python train.py --num_hidden_layers=9 --hidden_size=128 --norm="layernorm" --norm_place="pre" --norm_eps=1e-06 --positions="rope" --tie_word_embeddings=true --init_std_up=0.0469 --learning_rate=0.00467 --weight_decay=0.041 --final_lr_fraction=0.0 --batch_tokens=32768 --doc_mask=true
Each number is 128 + 32 x the weight over its row's rms, rounded and kept within 0 to 255. Layers, rows and columns count from 0. Numbers have three digits each. The size before them is the row's rms in percent of the matrix's.

# down: layer 6 MLP down (transposed), 448x128, rms 0.179, rows 376-428, columns 0-127
# up: layer 6 MLP up, 448x128, rms 0.176, rows 377-428, columns 0-127
down376 084:130130099118143107124099159104170071093143102102119137115073150123155147083149205147123146108160109140115146095135143072105079108093091120170204130133127116134033152183159070107119106161121159098120148126084177154162134110143116135085139090090184144099136110150145083108167137149101084158179176128110136134165123107153128120140150081184098191156074165096122143047131139178157128176113
up377 132:123136109130108127204106088140123102071160150108159163118165086137124119147133109059102130144111131126124131092061097179126128138170121099125172093194111106122133140101115149160149114154150122170156139096149120131166061185091137177146182126165111100089193157177142092069090122113120141047130153132199127123135136077101175143114065104116094186128114114156065125106158189112095137152101
down377 155:096094132174142134134139110142079108084175142125088189102142141146137121115142157133130143172075084158115142093134115127136116131162122142179106173202162070116117100110140125124121118213049133097155127099139101106078145144136104139184215122180150079106181123093082084122112131118158151041162165160146108141096075125130143167117081122092145167087101105116108174164119132118162071116127
up378 096:138155140108117158151130116125135119101171150138145148113185142130141136116150136140109180133119100142123107150059067169081163182111126109162155085087036094145145173158052094161193135096160122145101170101157119173192091146078148096097161126177120103085112083132055154098162173082130076173068139109124104129150139094099115131152151136105138167166165126136145125077149079099127155103128
down378 093:144091119103092130094121116094107121133108153121141099112116132159084146164148128161144112145139116095103121119116157097103075094123153114170072127194117130180128103093107127117075131070096130196120149189162204114209143071090088100134114135121181146199086118065081147125079093144172118133176163088140161091161149100115156139086108151093121134154185146189099155152144164148087125167155
up379 124:154143121124062122119188146131138104130097177135119138203109137126088194130101138065077112129075133148118149110100159124110152138187128124097116099136125080118100122149099098121133112050171114140119116140196101098136085123123067145137134154119112085123204180107124152135110113116150113145102078116067161142198132093184168084131161164086189113097172084158134165147153169121158178169142
down379 119:098147154140148109083112161080111125102085109121111180203104161139143158085112088072164185156074086128148098179152122167175085131120173159115154111124129106130046130124139183139117130153132059200075088144082181119089094122131109166135182117133151097109132128097151100139131151141075196113112142097193155147101161107177108119142132066124084145113099129136145155169139155105162112130101
up380 083:088127153146168141139116114081119128115204153159128123072174139168095144154104119155084109191048124117106096138139171156157131105050121148121094070185137093148191155024113073124125140136160088160130076127118135097134108098185143133152144177144127095110118184159088150147157087106135143131118122176102159107110169182095133104079133140137102089173156096162171143140164140142121107134139
down380 072:127128113140065109148157100168112141138039104154135196178157108082169163102123108140130143100161135121134132126092091083150143113148150143127124127130110150151108064176093125115152104119051180097136122178158062171114121179101135159108121103130083145152176069089176095108070160121130094140130113101137121186127043089205121158142134162151164180110155153107116089142127107093138150131165
up381 096:083128112132077132102133164151073135116100188075124133133094130121152114143156110127131125101092084081157125114137034130128138092172143191167117152190148180156147141171083105155120139129079094140131154162100110161100140085085130175181119092148122124143094139140182115127126134106179143087093133187185130183161109137124112140116133148173127096120041124152154097153171205106068116087154
down381 087:104176127150138168197222109143118136113130132184099129182093096073138132157148177123104149162081145154097115105123109115129137173077044071117130156109147117078153176098130144127095093083133135103134084121145102113095077174156187051160168128093125134127112079067083116177133135122114088186148113127102160104128184109128148144137122161137122150165194127104113121115128113126159150107176
up382 074:170133097110141158119132124145175123167172168173158158114128124156097164128076135142141112113120136083074179146118085180124137142147097112098160133103104103094124130133115144176188215086181114179085138112064121083119095115116185119092199123160122155173089115191096150165117155139094103137134176130096121128085128143088117108151144084122093093152144152149114082121093152176066159056082
down382 087:143131072074131158103053190126152115114090083075126098134097126148143112160148175128104163127144072137143174097158156078091150123120099174086132073138139143080106132172159086039085092138144098136115104087079156125131139123135112157122107124108189169111147093132168146140177167153096102114175181154103141145163115137148144168120111078177143168131061165117100200085154100135145156133139
up383 084:114136138149124065113113118161139089119129136115162137183119124132134107205147098106066143107155163092171146151166169110147122088156204141123173136130131150168137044120151141094101150131133150114090155093175124100115168047062140169119123134147111122084127146131143134155092129125085132151143132100122148150123107188108066107082210157096094079125151096139126160147148117013103143099116
down383 082:097113094092102147150102185136100106117152095127058121132118090052111126151152132122158098112113165136092122133129158125156171191126089111131142135142157137100109135126116154156108100113132123157082099164119155101176160159194100125071133089045162125099125125095104112140191137085108210159115111186157144204134131199119155152130081061081170182128123131118096121057150130150161134136113
up384 097:126102086094097139083109129128103115153089155105158123178098140157120164159148115164132144043107121088174136124146108136080126140200132156150186104180111126143147100114094107091160200198123076104182144125120125082087117098068141142131170127176140137165143099100161165091082143078111058131095109160175070183142138110150093179105138097174137138081148126158109147121137179116079136135114
down384 096:090220114112142122153121148071129131109154124180148165107130129072125097145119093169095119143116140114081135124091161125158117111160077064146078169084154141087157160107118141119130043129128121114137088149091105108115130208179144130102099152108179110124086206102102122150159158094108164152166120124119181139134167118129137186137093150046120098137154159108104145084066099148162114127184
up385 074:133140210119103134111118109166106160143106132150121155159198165091162090102215134158100096138093136122119070107060143100150115108129110133108103169155139183154124070078117116123131129154085160074106128144142102145174132096112165130187128139108110123140131166100089109145106088106212088096128161169071146118109199124159117135107114168128128149123154115103155091228106122103169149124184
down385 077:086120142120126123150102127104163106087132089128126054119093113170107114114131134100120142143173106145175137068158105120123122125140128143119135078113180079178104192123144082126122116129147139173086172131084239177136113115174089147150156126164233184110120109131127124087097143132072125114087102156104121155122071081164152134091125083142080133107088141149085161121177149133144144191087
up386 117:107081119160101122185140091126096116138119173084128132111132142097139201105181151111079095148095077085139125076128170124130136092090122129100137139093105106139156135144121132145146106082091163149188093104113128099106097217183069156175078181151114134124129151145119167098165129153107115049100151181161140181130109039102124120149091171142127140156162138120117104176082157143159161146080
down386 121:107046132168177155150125111123075072131150152156133204127127187117171073148134124115120168085130206105128149143123146090157060088122102136130124176132151090074140085133140142111076164136045135162142086143143046105176096149110091100136158140125181086181130090106167143115082088149153158164139125120101169095120171153091115165105115121139132127164082125176132099142148113113116137133152
up387 104:155109054151106109137189103132064149196167104138149112158144134115129143170124152197114132146165097125173124123114095129115174121117155176164127120136118161065170111147094152135129177149160106196108173131186083117147085158149102172067113139123101096191132113164066125095163099057110090094121087104161094126085145089166083093108098118169176154118152115108128128159107158143145149137178
down387 088:179134098102156144092161129111153126096122121156097079102113154078123146106073107102129129133157157088159153118114115161148144093096152081124059092161131114085160081139138193230147161136133171139077120143137186085088155109094127157141179130176199167072101098167100131154134159118118103088092067177093150080122109125136084204090159132122132135139150156150109114121143168152102156109097
up388 077:148178069120157176124131105129089129110132146125139209103123124151085127127079138136117047128125104157140123132132106105054204093198087113076042049180138138166148169094168155162174132113193145154129089142145100116103170110145079116138174131141117129177117125140118133086112108129149122136181165097159112123111106096133174186083109141138145135116168145102165111107092118138116130171097
down388 088:123162128090145105098117128069167122091138044160171073105063089156161108150085125124109226177192137150147125136127180087100088082094113156120127099115156162087118124120167158146142155118114098130070140139155153141148159124116107187127100075122201148124217111167158110140124135170128167151098141098124114104133106157164086081133170101132107121150069134107136110086136123172111106165129
up389 083:081146129162147094108135128146118126161114149084138117154111130134096163090170079177069094112104164096156209041166166095109149144168150146134150139162161155082158088100122122103139134175138164149167068164068126092122078149178155154141176132147107109105094211142168123129128124121114131132082137125202121125093151094071120145099117124150158152085127061146110091164124086095112152118180
down389 081:152075123118137141142149118090166125121134061148138158067168119146170097087138149128152193084134098136153117118057181081106117080132119110137154132103126104192122175175195105138126120093100102092063133176120141195129150115151077138063169118085181104130197075142117116128117109172163117135125140143071151149178114155158170155133093083132132097150099160182079113082141130148145119151114
up390 110:078091081119126132138113142152143109141130145098138159132157086126136122184112146098131081109096145123221150137147113152090156130104146109082097090159140080113133151149146120068126186186166099226168105157148096121142118134186095105120161096185115126117132098129118117124108089047134163109106094132143086164146108181103131112067120105150211131081072120107101132127175173165129189130115
down390 132:108107100115158178169107147122107123149164130083183161101131131131093091087108126073180068104130119139174175121165093084092135118122134087134050206152175114122151107139139148098119172144137141206173150181114103171157155083124089123179104163173097149134091113204079146083075126141110110130117144117117069159112097120105122093171111144169154091116149119057124136132178144156130140102127
up391 093:118160111149109167143146140108156109108186156156124090165170099170078146145143105145155147108128112158098136135121170160167188173111070109075092155095074137153136083104108109143156136133180161115141162084196111146166100135109160074082092114156106114122123134151080090167139053166144091077163167130085124122111197080161101118148085117129127187117121090207113169134135111113159179144093
down391 083:142111137099107084112121116141178116139147153118110000095107113110116146151123148124113161105140112114104197068108098080122068142157153095147137149198183118095172146089138149168074133143111139156123128124113145113076173148144115137170205143113099127127085143110104173133137172141146104174122087092188172108151121120096119123147201122137143097121158126129102062147104105191177114082146
up392 100:166152127131111137119124131137159112129138080132121136157138131167184181162117131146143134068138102139067160121045131177122201175112117087093106124099120138117139127151114121097108166098093107090085096155203120084102105095154092124081119186124101088157175106131109199118120162128125144133150094111145138144128115096156133157119103193123176113070109133137099145053157146206203147078174
down392 086:127163117119134146176066113141134178117115101112094069171132147177131132101137101108131127174170090146087134126157111122063155167170072142103139109153094091135141138113077147078103114110093119160118136109089252154091137096124095133065084125132121176153168109125130132109119108152094154149182148093087115131133139132092177150130074099189121096129126110183156146136101162137221170168121
up393 101:074109152156050126158156098106147108154087130112136141121117096132138211157179072094177115111109100105124117090130166104111091136074079165138083114146151169085139167134121139190133116086075128175162125102136126125136086209123138163191108156143110152195131135106190116132165121076156133138147120131151155135091138143177103104091140173105143117113079152157148035157125127101168128117083
down393 097:145150160166090097093097107115090150195170152107105130193146144098124122203093148143073122130131119204123137152122109105126096127141158158143098137093044118135124103109139145087123121148168093111173034116128121169073105114139119180157141061032115141144123118132118099106119178145132088204139166116137093127149150156095162148117107145169157082137136112165148132110096160077121133177154
up394 110:146159106124082138197143109142111104099135136174175144135116072165118130102170085153088144139088148123143107123142129172159117132109085145139075132184102123073136156104106152154159129085163093109112143167110117125149093113147101207075229147172130138061093234142107146058161161071147106122064165175118148140097109156152117115126155159144132105141116156136109083138134096096108139116115
down394 112:130128133107094147142136115157102117123109145125101144142097101137111182133099152096158105103111094142177187078208185159137076125137160141106128079129104144107151097135092098152113142046098105145098164098085135096118091040143070109169073145161071129164132150186159153131185179138057132182145078173174093181151095166128135128156137127098134160169094126147145148134114168124101099113118
up395 084:182105124100096179130126059133094137100134162134089145184224130138139149109130140109174169128113129098115140141124161167162136122102154149136164165118096102131118094133075119050127130075113121138087157059205129138113117113089129138183073136120126139111159178151082137160099084090163118108086079162117148125160148173100064118179127179083153091138090122172141178139143114081160136092107
down395 085:083156133091145100157130108104189106089114102116127094171096146136156134112152128106084160110086140105117120104197129149158107167143077109095161102092179151070131169160147062131054120171110135194119114120112178105107108148167083100082192152129165153085172097128138105152089091159118162163097104157168136149189078131168122148128139105170081130165091186117103152118166092144158086099099
up396 105:148108058206178137189140110128127109172145169122084153101115087153096117130100144056138195134091085105099116111156110137139149143161105114142151094096110058092176125073126156139128134119173081149120160076140100102127087130135108095100115151201120073159124153205126150164148085164086110180128075121158113180129171112091128100132156153148137132136087087177149123146108116126099120156068
down396 110:118128114149124167178122153117165135123076133115123034116152112145129110133119129107085171106120063119056144149179097114158141152153145120108126141116152086146167158109147137058097138096144170187072173134096096159173128091103151114075113181115163184123091103108126132098132201137105146090113087094064152114154091158092183115116108096106178156129124141162129142092144143207150195117101
up397 093:148110106095104162163146069113078124068154097129109119136135172121153182196121148098121113098122145110149169116162138118135134126091115081062145121148171109097169075182127112121141180078124121139079129143162094131126091131111147145197179181168112155208154129157127176144062147105111089111163121140108141163092149119102144068152144156133118100165128083125091123110131081149151191040159
down397 096:136175142130089108156113180158096176134138098070145082124135156157105164168105131149196169163149079126142047139120083154160141130090106125133127128167125129104120118089186143111175084143135161132084163119098139149191145143088085107116135129103150136115101102151065075106186132087133064176174173115120108092149130082107195087143174056135176093170109104121122103094135145161113096105139
up398 079:133157121129154163117091143125128116170172133137148166129177128179109126154094070148131112120119149092123121165167068188102129166091119123064170142130106181110123136078129191143194174165126165146143123089128121109105143070173131091139195129112118094110115097205060143160130112074132162109098160117133113094137105152099037128123102163128140073130142169091184099120097142168118118065098
down398 081:139138107072126098158169131143127131109117076129100131090088116138124133188117116088128183156129112117162179086160084065106126139137105154088117109153122127109139094198138129156129106120187124148074199163094097126190156134131095168118135055073123135124123118190162107154139122133064137181124130116097115131173131106177082134123156080216092170134099184162096152053121161149139141117145
up399 118:127089100118084085160099130146143095139125151058139158115113102174080168147093141109095158120118115147131197049151146118182202169108188169119100169194126110101160101152075134107129145057118161108142128116154092127109065116184091142141166177120113089133175124170098082099115166109159169202160100112105088122133117153133083068099128143116152102124113112170130139152140158141122096099150
down399 124:182125146151125114104113120168163123149130094145108158119125155159154196177158183117161201112056143101159074114083128161150097124122090093116182172158096142115181090140178103164182175119105161084140125130127086090113141101130079129121153132104139092113108175156159095168116129166138099140167115088158129117096173100084149071124113077114115208103074138113085104139122061096099087128151
up400 106:095149081147118140132091141135120138177150121047079161075151134088093142085119149049118153157142113064132120132144175117138129166133108095101166127161067075110157121069137131171123150085149117133240112101141109129145088171147134132075100121128122060187164135147132143170079140136159129139134109156120159133151205134035135121109109098101124138131100097154167122163174138145142114145113
down400 099:160122155126144150202159087106141108044155138160160112196115078173167148148092070098134111111140132185148129108178053122122113173147140207129143139122090124088113155170118114107184109130141116151116162107090160167143185128080117109102099136123081198121121072112072110138155090120097120151109094099093135162126063196125078126170108147121125144124120177140102162092127134136094103100142
up401 105:119164111192135151140143118175128088087108122071162124154093146153154195159127142102126111099140095124167125105122129162120168120120137165149126119109143120135157135137114161047101118126090141104136096151147072126098110100134054102107106183131127137104143191149124126060062108140125077171154131113163126131093136162167128130169125249183133050098157089125146121101118136144156193065141
down401 102:073179108106114150093069142188096078079148196148181108145126182114075062180091138151164122153128113133082114129130189155107158130135101148140198156123111113108167081094150117155098108116124102119091110081124124113102143123132136138096124116159134109198155102165100121127163106146094159108149138084142127125126120142132069205122089092109059162135140113107120174194178162155163122075105
up402 099:172197074131171119145106096129138114137149101155121169128166080144117157093123112152128102125107120109162152120171113173151146148077092159085174153093077099129165190062131163141146094170171124062121111136124123102119127064142113171119142079130120097097081124134098154090139171100102121123107134181133073189112116140115094159143152173145131113126133165086122096158190118241082088121109
down402 100:099155102119098156162152149151154162135129115169096113121148149132099127124087075114131103143184172150117122076185119139091161129179129135098122145135156087140145090135105131189147095155145082112088174131108115112165171178159102114107140156167129145144134095150181097150156101099140221163113064100134150141143050103219114108092087083151061119141062142117113093116107078125185121162096
up403 083:078155184144122124146140164121122116184185130198122144124139122088142116130128081145093147135054138082119134095134109109179113125106104161134139160170074162096130110072138117143111175184125128130190063110159127127172077141154207132178131116125139080102090158141115106145137113136075097095126156153154143130125142128076063128150141132104198104112143074140187095164061164081106158081140
down403 085:100179111073144146099110146121171149098144107142097103140096182151164125107132200198129173179121123128158128094134124110115050120078152182146178131125143145100092110126163106114096100133089115140093128162089193138153153131141121121111147105052198165093120109126149105103176114177097080166108115133093063136171099097144124108132089109107068196089089140141100162103145152123160103189108
up404 108:175103100170130163175137117121096104115182086106159152112147106136113119154185145102122128113127104122137151186116120132088187084121155111155113142128117139216131125111121089122109203151093088150147159115123107128132095085127083153096124115144112132178107083114148123067110076177125128087107117123188175102150158093081165141147155163094148108115142165150141054067182086175114208105062
down404 108:158139074079125168103106101129111065112145115173123127125127148116123100187148126164133141103099177103067091085171139127144128141128156113093176124146150148120094103096110183174125198157096087091096135211139137135168178114178138157125146173127101159177177119155131096103067150074124153163152175106096107160131127110125058118178115112134117130098123165146149134173109111122065122057061
up405 088:181093161102082137143092114110087131159144118142122163113199117153139126083129115160112146122099155143118113163124099148127152132154107143127133133114064113096125138097068096139197174099119126090158182148118107148187139100179153111111062176150130109146118132163044111106177172089115155134104169205123124125082123113172135078166092140095108112153171141129241155116102129176106150092096
down405 094:074114083130095100141125125174129097062154114129137081141105118091175111159172116140136148160174131141177127097121125162125128088119119098194149114183134144125186117068120199156118105144169104136066127088136159134108136056132141170171147122132146120100154093133133126168108133155117132141144098097124141143190057159128118118112105056112125168106151079180099150067177190141043084143134
up406 102:131061107127122161142121053148165136125118143165175163159046141130116184138120112093128085129124114113132106146150087191097116088129182109149065105121126167137098136195140134115118165128165130155127091149144102105163165070153129147114134126110095137166147193113147115161092112080156201106093081090132110123170102132120064115090130146208148153113088133090161170161114156122131177058096
down406 101:118147163174111079142121142090125133133174143144120126133104111111138191156134139099148139114108120105062073112087123092139126120164149095113072120194111099113147123153161109229108168113158085091157099133165217146162089115151189101137103107125129133152099051146152151153101183107133154115134042124183106076077093172164140142154177087104101117122089116152112145158114116150172101137136
up407 104:036109144085146163137105117116136094150151125184158137146161095124143205076102152077152130137154171166119143135102100173135158155171123125093097075181082155120141124146064117125133136095152146200166151063077100117136085148106190132118077156160114159172173120144111138162142100072132148133158091099109135101126138098132134094158094143073164120104168178121192162144056127136127141125107
down407 102:149139134086100153178108148138160132092138145136106008123158160147164127081151069177162100158144190139135186156130108130172083153146123147120138106074125105094099101108161161126113144144096092122099140178130120165115131173135103107156166169159178111135077173108100104113134175130092083138099068166106122147109098122171149085153086083104140138139095161108144183132047172121091144125079
up408 099:090180155107108116163113098142026161157113147156109173140136153106161112123160121136048112102097144128191109165119140139178138179126072077130150161088088137113190109202127112107165145120134160123073180133163128137101103080125062171157101092130099121100128155154107174101115175111126079128093141108171147127119130125167105120162154102115112204143073131115145138103178101073106152097128
down408 099:140182146094141141154097117227152165101099139066190094127141121145123116131107100124117085102145107115122192087166113147183098124090086105124144122103151147137106115075140106103154113057109072132142126084097156104107110092158169075126079121141146121122094172146143092183103142160088205147144169090157136158208108109179153092154098109147168116122131191161182109103130147144106110093130
up409 097:105118150150143105131083146125103093172073187187137177197122083135150116183127050124083119155124184167178162088083124159144109168121149143117157137106093122101142105152150140097132124116129128115088127163145125158093104101064166172132121167131113081154199162104046158148074122106120120176159090085128119134095167175159092086156119115177128147095127101172127151112117116119100068153088
down409 091:227136102111077143078139117151149170190135143165157133113147145091078130115161092132126118135109097116124115109117061108146111116183093069155147045106142132131106164109118175156060095129066056087113119130108169108130142155157111112146123124107139114122167146184174136166150131122168104098082125105112140161179110124173161110115172198076116167145143088105176100102123166162136170100117
up410 091:129162163144101133089142091141136102159094143166196127181137105058142131175112201107121150169136072154185116177098151129167101116062179136152138128152118190137177124124130096106165120086117046133093064111135125055114133114099158191153135172180130136128164151078129162095098121125135154114122173150079127125100106118082143122135128119073102148170164137134087173140084112096147119104163
down410 089:144144073101133135135122110162130166090130149129073154170130110131152087145156133114132094126151119188077051137086123132094093214159113133078068114060139158121138147157173147090103058132129181115127115102100105152086128127152121085103142058117171183119123119097107109125140090127148144147114084155105165089174126141148172124084141054126137212148138154140100113147191153162112103181128
up411 111:202109170140109109143156094176144095135108170141139148200162148128152133115118153101071099137144101144184121067092133177081134098174157129147146110133135130125104119154100135083172142093114084107168102180179114095114105084132047147109102113114111059080202099164124141066072103170077139131086128116149112147178094121168152146115140163118168090108123125108149188145139086109123153132175
down411 122:143068127103132122175176070102151087139156124097086146110204125159094175138135149114160128097148153120170153107130132100055065126193104164110129106123100135090083196114174102108120164127140093162150135138172115124108106125121118184143200103171062180160153134141150127083130100113078108109123152103167150133142084113165071080106143090112146149104095140102222144130139128104154163165121
up412 108:101112139132068109162204122202157052137116132162084155140098134129099144120163083121097111156099070133113164079154099125152169127154090156088131127197145105091160037103134116135112210149096125163154119135128109110165121076151127149132109135144106133190119112119130113178087181153173128108124176134134112146091122132112182118091126111149107132095158106199125079118109140081106072133186
down412 130:171117124075188109148102123132161119132123130159144148115131145135103134133167087121147127086156200156162123161097156150072088150151092035133166070095154127121129156143113167160133119133145165112122159141108094109169095137164080098126149076233081094148145135164133132073125132097125183126077101111151130168099078119110123118166147112139086076140089209075102148075105146178134126116100
up413 089:139126101129162153124142127140143095148173082075165160123184121083145143118156170088116111093109109086130113098148146087128114109062152097114084083124125106189153132101074157083146125076118106121129037104177150173106077138186108132170174144126131109077128140106128142107154151140141079188119202142082167156123125148110118031082088172119169112139134143091092122128181104152171136125143
down413 093:151129124191100117167151127110127067134126182140112183120130162116074119140109129120192109098110091143113133163170137130125135088181118166110112138089183125125135168189170136116115135118139157180111131149165018075141165155068098095120163153124087124121121131218143160157093106149090117127132088069183114098114179176131116173140135082193131131142095070105114095103097135108101137128123
up414 081:107102125117140141148164113148088147113149216116100138130122110149073188152129098111128081111126135118122100106150162071100129112150125096178144147134145086119134124117170100130113166196171040153169122102088105140121132084187080144140146167153122203124201195091083130105133082154133153142168117160141140126105158083081127163056149133170124114083136102154138155173077079168129112137086
down414 075:111136120115115144124123106116108079128119135125164081111095110107147081075172117077085097160152118162149160148110122157174123126121151126109115107106060196196110111195074146156203113110074173125104130095145155126152131143083098130121091065128195097159071112124164137162051151104128151124136180171110131140153097137172153061196111104101108191138158166117156155130137127090112141146160
up415 092:030154103168098104138142094136085093104084179123132158147099124114152083154175127122081142134105150119162135077135155148123136118128120106127170118107089163136127105154136173030122147128080125077094115141184139042179111063144081139166126097140103138107100129141085163151049138114098097172114141120158157108153142157130169126155145100113169189152150126149077079166171142108147145154166
down415 087:133062145075141169076125158110138140110157150126141110175158190182192171194118147125097129113121149170122174074127095082079102095148112178126129132128180080077173157089121176108126091096091120123130142131107122136160054109078162130153114167103160141140089155131150148137156147131078185127142106111090125103190148081112142157124127090211123117112144104130150136061071077128146128128127
up416 097:210094156145074153063139148166099125109100069132090124185125127128154064097177113110157084109126076037099124086137126110082163115150175196138118126173179204145120122131111150101161149161129138104158078161150117132162157115136134148130122122141093109155186119131132181100133132103168125026090150133106141140111132123111151126131085120150138129106117075115130171129194152124151093095130
down416 094:123090143185122174058147087121157120072144108092167092069121110123152161114105106070133141116102126157120148122185100100087153179139131129105134118117102116127185114111098112055142162119127161114137125097113201179087075097117093141193126093162098166157154165118177143124084105117080098161192135157153115152138186087120165117092123070097113124166132115182141141150089181100144186159123
up417 100:130137178134130142143105138111067136138181118101145135162193119217114199174133067104097131169127098156100123136085058199092129121135157072133126115129096160154161128170119103110158120102165118192085135140078127160161082108143202132148146140165096111172189094146109138121100123097127127151095115135121069126085127152148173091134096102053147148128150090186163115137113141098112102150146
down417 104:117126143176163091187094113124109105155119108122112056150119139127171105132170102115127087125117099127096097122109171134174139128133124144093093102115118135207135162149134075103121044114105137170141072124136070135144128134146069131135122127153177087134128152088123072149116092117174106133141125093182096134131111114116213142081102089207101152144069131151072177170151147140153168210162
up418 117:153161125128096169148118099103134128119065150100165179123116184192140111140141082120103055115140089099170141093123160184152121143137142068129129127124112164131165086164118123062153200156185088098126168081097135106149100160138134087157174113203120130097129116167107160122135130140150140103115097147106132123103101108169085132131097139005101137127112109108141181161164121146155103162064
down418 150:077141126105131132135103086116050135150148120111120120123138110118126132173123101121127103172147134102144107130142136161115158139198136080119115146133144156131151088099082160067150178160169101134064120108089213064144127098143133114160149142151255126132103113153106144099132136162088165086166106124098130143102124101130070119157070170051108127093145094161148122163181152116159139120114
up419 090:148170155143105115146139080166053099133153127124178118145176115085180134142169118140122112150129194111156156148135122125184111090124107156054109190090101189107159079078094122107139146172153119113108169082114137135170105151098106086167152177143109163146127196140118128120125102082103082103099117111076151144099137135126112090077121130081122109124140108175145104127133238139149136059089
down419 077:119186137141203098130115121118131107129100128115080139092145120172107110135158124115123167096100073101130090137084153093115139082131114113111174152163134090135131088144130125174073095138110184111139093167097208168153145105163070136125184147117079094060128062150118149089141132189170107098142127140161134099095196140118139205167173125158125108101117134131079126166128052122171102141173
up420 110:095086098177133143114162128182114146146108145101081127111107105104185155076108191082144141146093085072103117080097170145158178173124184113120156098181168124150124172133059127184169106089145042118148115098116125169092127153164160122121083142186121118114136124102114162099120133111130136113139224162192115133132112152094114102157125154127130085107137050147128165159155155147129134126091
down420 111:105148163095156072136072103094120134129112133116158142111100182174181141121064077133190131115116132119145102150174105077128130086181199113139121115073118132113124121137158159147114142140150120138101118116117085159111134125104055163118163189123127179175117132138159140089093100184143043107138093101116133125117119115230130135176105157140099168142107126194117126135080081079115195131102
up421 084:092183131136105115107119111121097128171122145102133114125105111134099138102094073128081025130103142127119138134160130136151147096152131134098105140132112113120131121076106120166206181136127164125168084169190144089100174151184162178125080143115131172190169116123128113161090107126120195126138154127142056132095067078129134117101144168087167043131167123110161137147119181123185128114192
down421 086:094113173144145152143057161111149108143166071107105084098099161218130124066101149180103143121121087157128149097152109088111101110111068176084144122149142103122049134136144137148124101159121109099133135184123176140122173106163094121075099057072174177150156115081146099116151146135124149176176199145110118106140112145180182124129095079171102135123129126135100180114109101142140118173148
up422 103:104145157135108173103111094121137158118138106154139154149086112146128117134109103134040154103112152159130152132068161164168137137150114159132153133169076109111128105125079114087161080090167104093110104125209130056083164111163096138056113156142122144129153179127098146146103137055122161138130066111082107099122170086140131124136128101091122177159171103216148191193135120172158162116160
down422 108:132178144108137107085051108097103153088119097169149212157139174075140161114087121138103160129087107092162110100185146070114148075112149110139160160101155144119095182151139150053087137139068078175102105114136119157130152098146076141146160179078195126105140116140109110130111162134117171140099118137090182113105135158161186126151143182148069118138125134098105138093116083107164170158145
up423 102:162110108165114160178172142146165175217122139133172134134157117083122146096103080151118153129107117115115137128099133176140145132093089163114130138144140156165170119128071135129125036101090109115109103109125125069123110124106076129071116118129108165136119173148162166145063087126145090084143061113148152113130174079121146126116141076055147179114121057214169131096128147184143157137155
down423 103:155165092059152040162140175114095173136086152100127190142121151144131118149125171085165063150127108075181090115149183101097158102106148140158120206120127114152111143124090121162085119159186149135109095130148100143138143142188076113085112164081170114095152085139089159111122174135116133086108091104117131114131146111090190166138113135141111081160127111120107087112117074137119180168190
up424 075:176173127109141163115151142145105150147156163147090145123156134114142167126087162088136163088131102090102128134139115147109165060155143170088108143093157109147097131180096165164111155117141063154105150120092094092039127123141160127118168187141135110185171127156057206150116102185173138105136128169086128128075149159092077131164167149099096111092150119138104065176084137162136166097084
down424 086:122059131088112122188085160141166099081084092112145100121096131170157138124124201133077150100169134179120135111117127096071104123110092155119157154142098158118073144179209118097093118067133106159105149102091182158174123090142173141107089079063162150086150115147137117152143132109135077171122167126109128140162150153134179083171133074149078168161102151143105163108137075143109142169120
up425 090:136133121149158109094097167198159160103154125184136181099139078123126135150144140153098149096107116103189111063131133137136189124146161115146084149122123116197114095064144134111151179153124111124126110134165148116138093091124135210099169090113096066069137123111011119133151152085136106112095152177136135129156113099155118066115110147099188125139139154089152162114094081163106112073145
down425 097:166164196140132091189151116123123097170132132077134148138112098146056120165121091074112133157171113098040136149090168100103117101114092129116110150184115151115093101181117147132089146110123174114168132127125103149049179105119101113137108169160141169111112103147142159155101090118156146126166154117136123069136186109071052166132165167156135101150153134143115074153107120095181103178189
up426 101:200135166139118117120126170200122158116133152164126110083160099170201107090124120149115141086124160168137162081133137144173233135177180132194148112110107131188148114104108088143175170112107129137125137118147092083149081137122185123135122083124117095151157140115095133124174173106107027083106164136119121150133090102145142112172084130137196122194119136109105129120117136141085136096139
down426 094:081156183139087095164146113051182175149151179082136129091105094096144141116129178105114122194123163137116125103113103095124095122099105127190141121065122102131099166144118083087107156083108115121125147141094196160168113106170089161157082144097191091145122106138193172106174077140115128098119174120101144128106153115131104137107103147128081095139220125182133099143130157150127089144185
up427 104:112074131131101125150126088133114124076130093078131140153082115105131165157084133154049125110111155125093129140144082177108185131083185157156085128153119149174127117153096121128131119147115093081136068161129119149105134082191136136204144088157106127116192173197127157080093153105097092099174185158143138114102118162107119174080115132067111159163136102117179137139133157194116172144179
down427 091:106094073146121106056073125097079101148123150131121085124136083169138151196092212169091123144156148165158159116172161115126196105141087125120117110090139096126126142139135141151105118123143154116125125132089107128057162051163144127176103135110146219151126091096129092182121128122106119163108142117150127128117072105127160162070154165041114158138129161131173110153069150106167148122152
up428 095:122144159137063168106164155149153115146109140106183159141160117097117215117159201115081124154095136152159138165071168192083179172101152097077108051109089174152130078102133098103112123085156123119135115084153132152166127111167162135183152150147136138116146106132119097082148128123138077145122136126105168100062124124130086158128105114062149130096168064091163126075164164136166102119119
down428 098:096114152139190077179160113126142117105135095121189174102107153118151136119117162131137126132114169109096091177037121103135117134072119091164133148141105142123103097103165116124092156118080123134125128142130123132145206105089152146135104159063190125163117192088137103169065136165143155133157151051122115078130130173059137188141184160180105110134168139169117142118052139099105109104126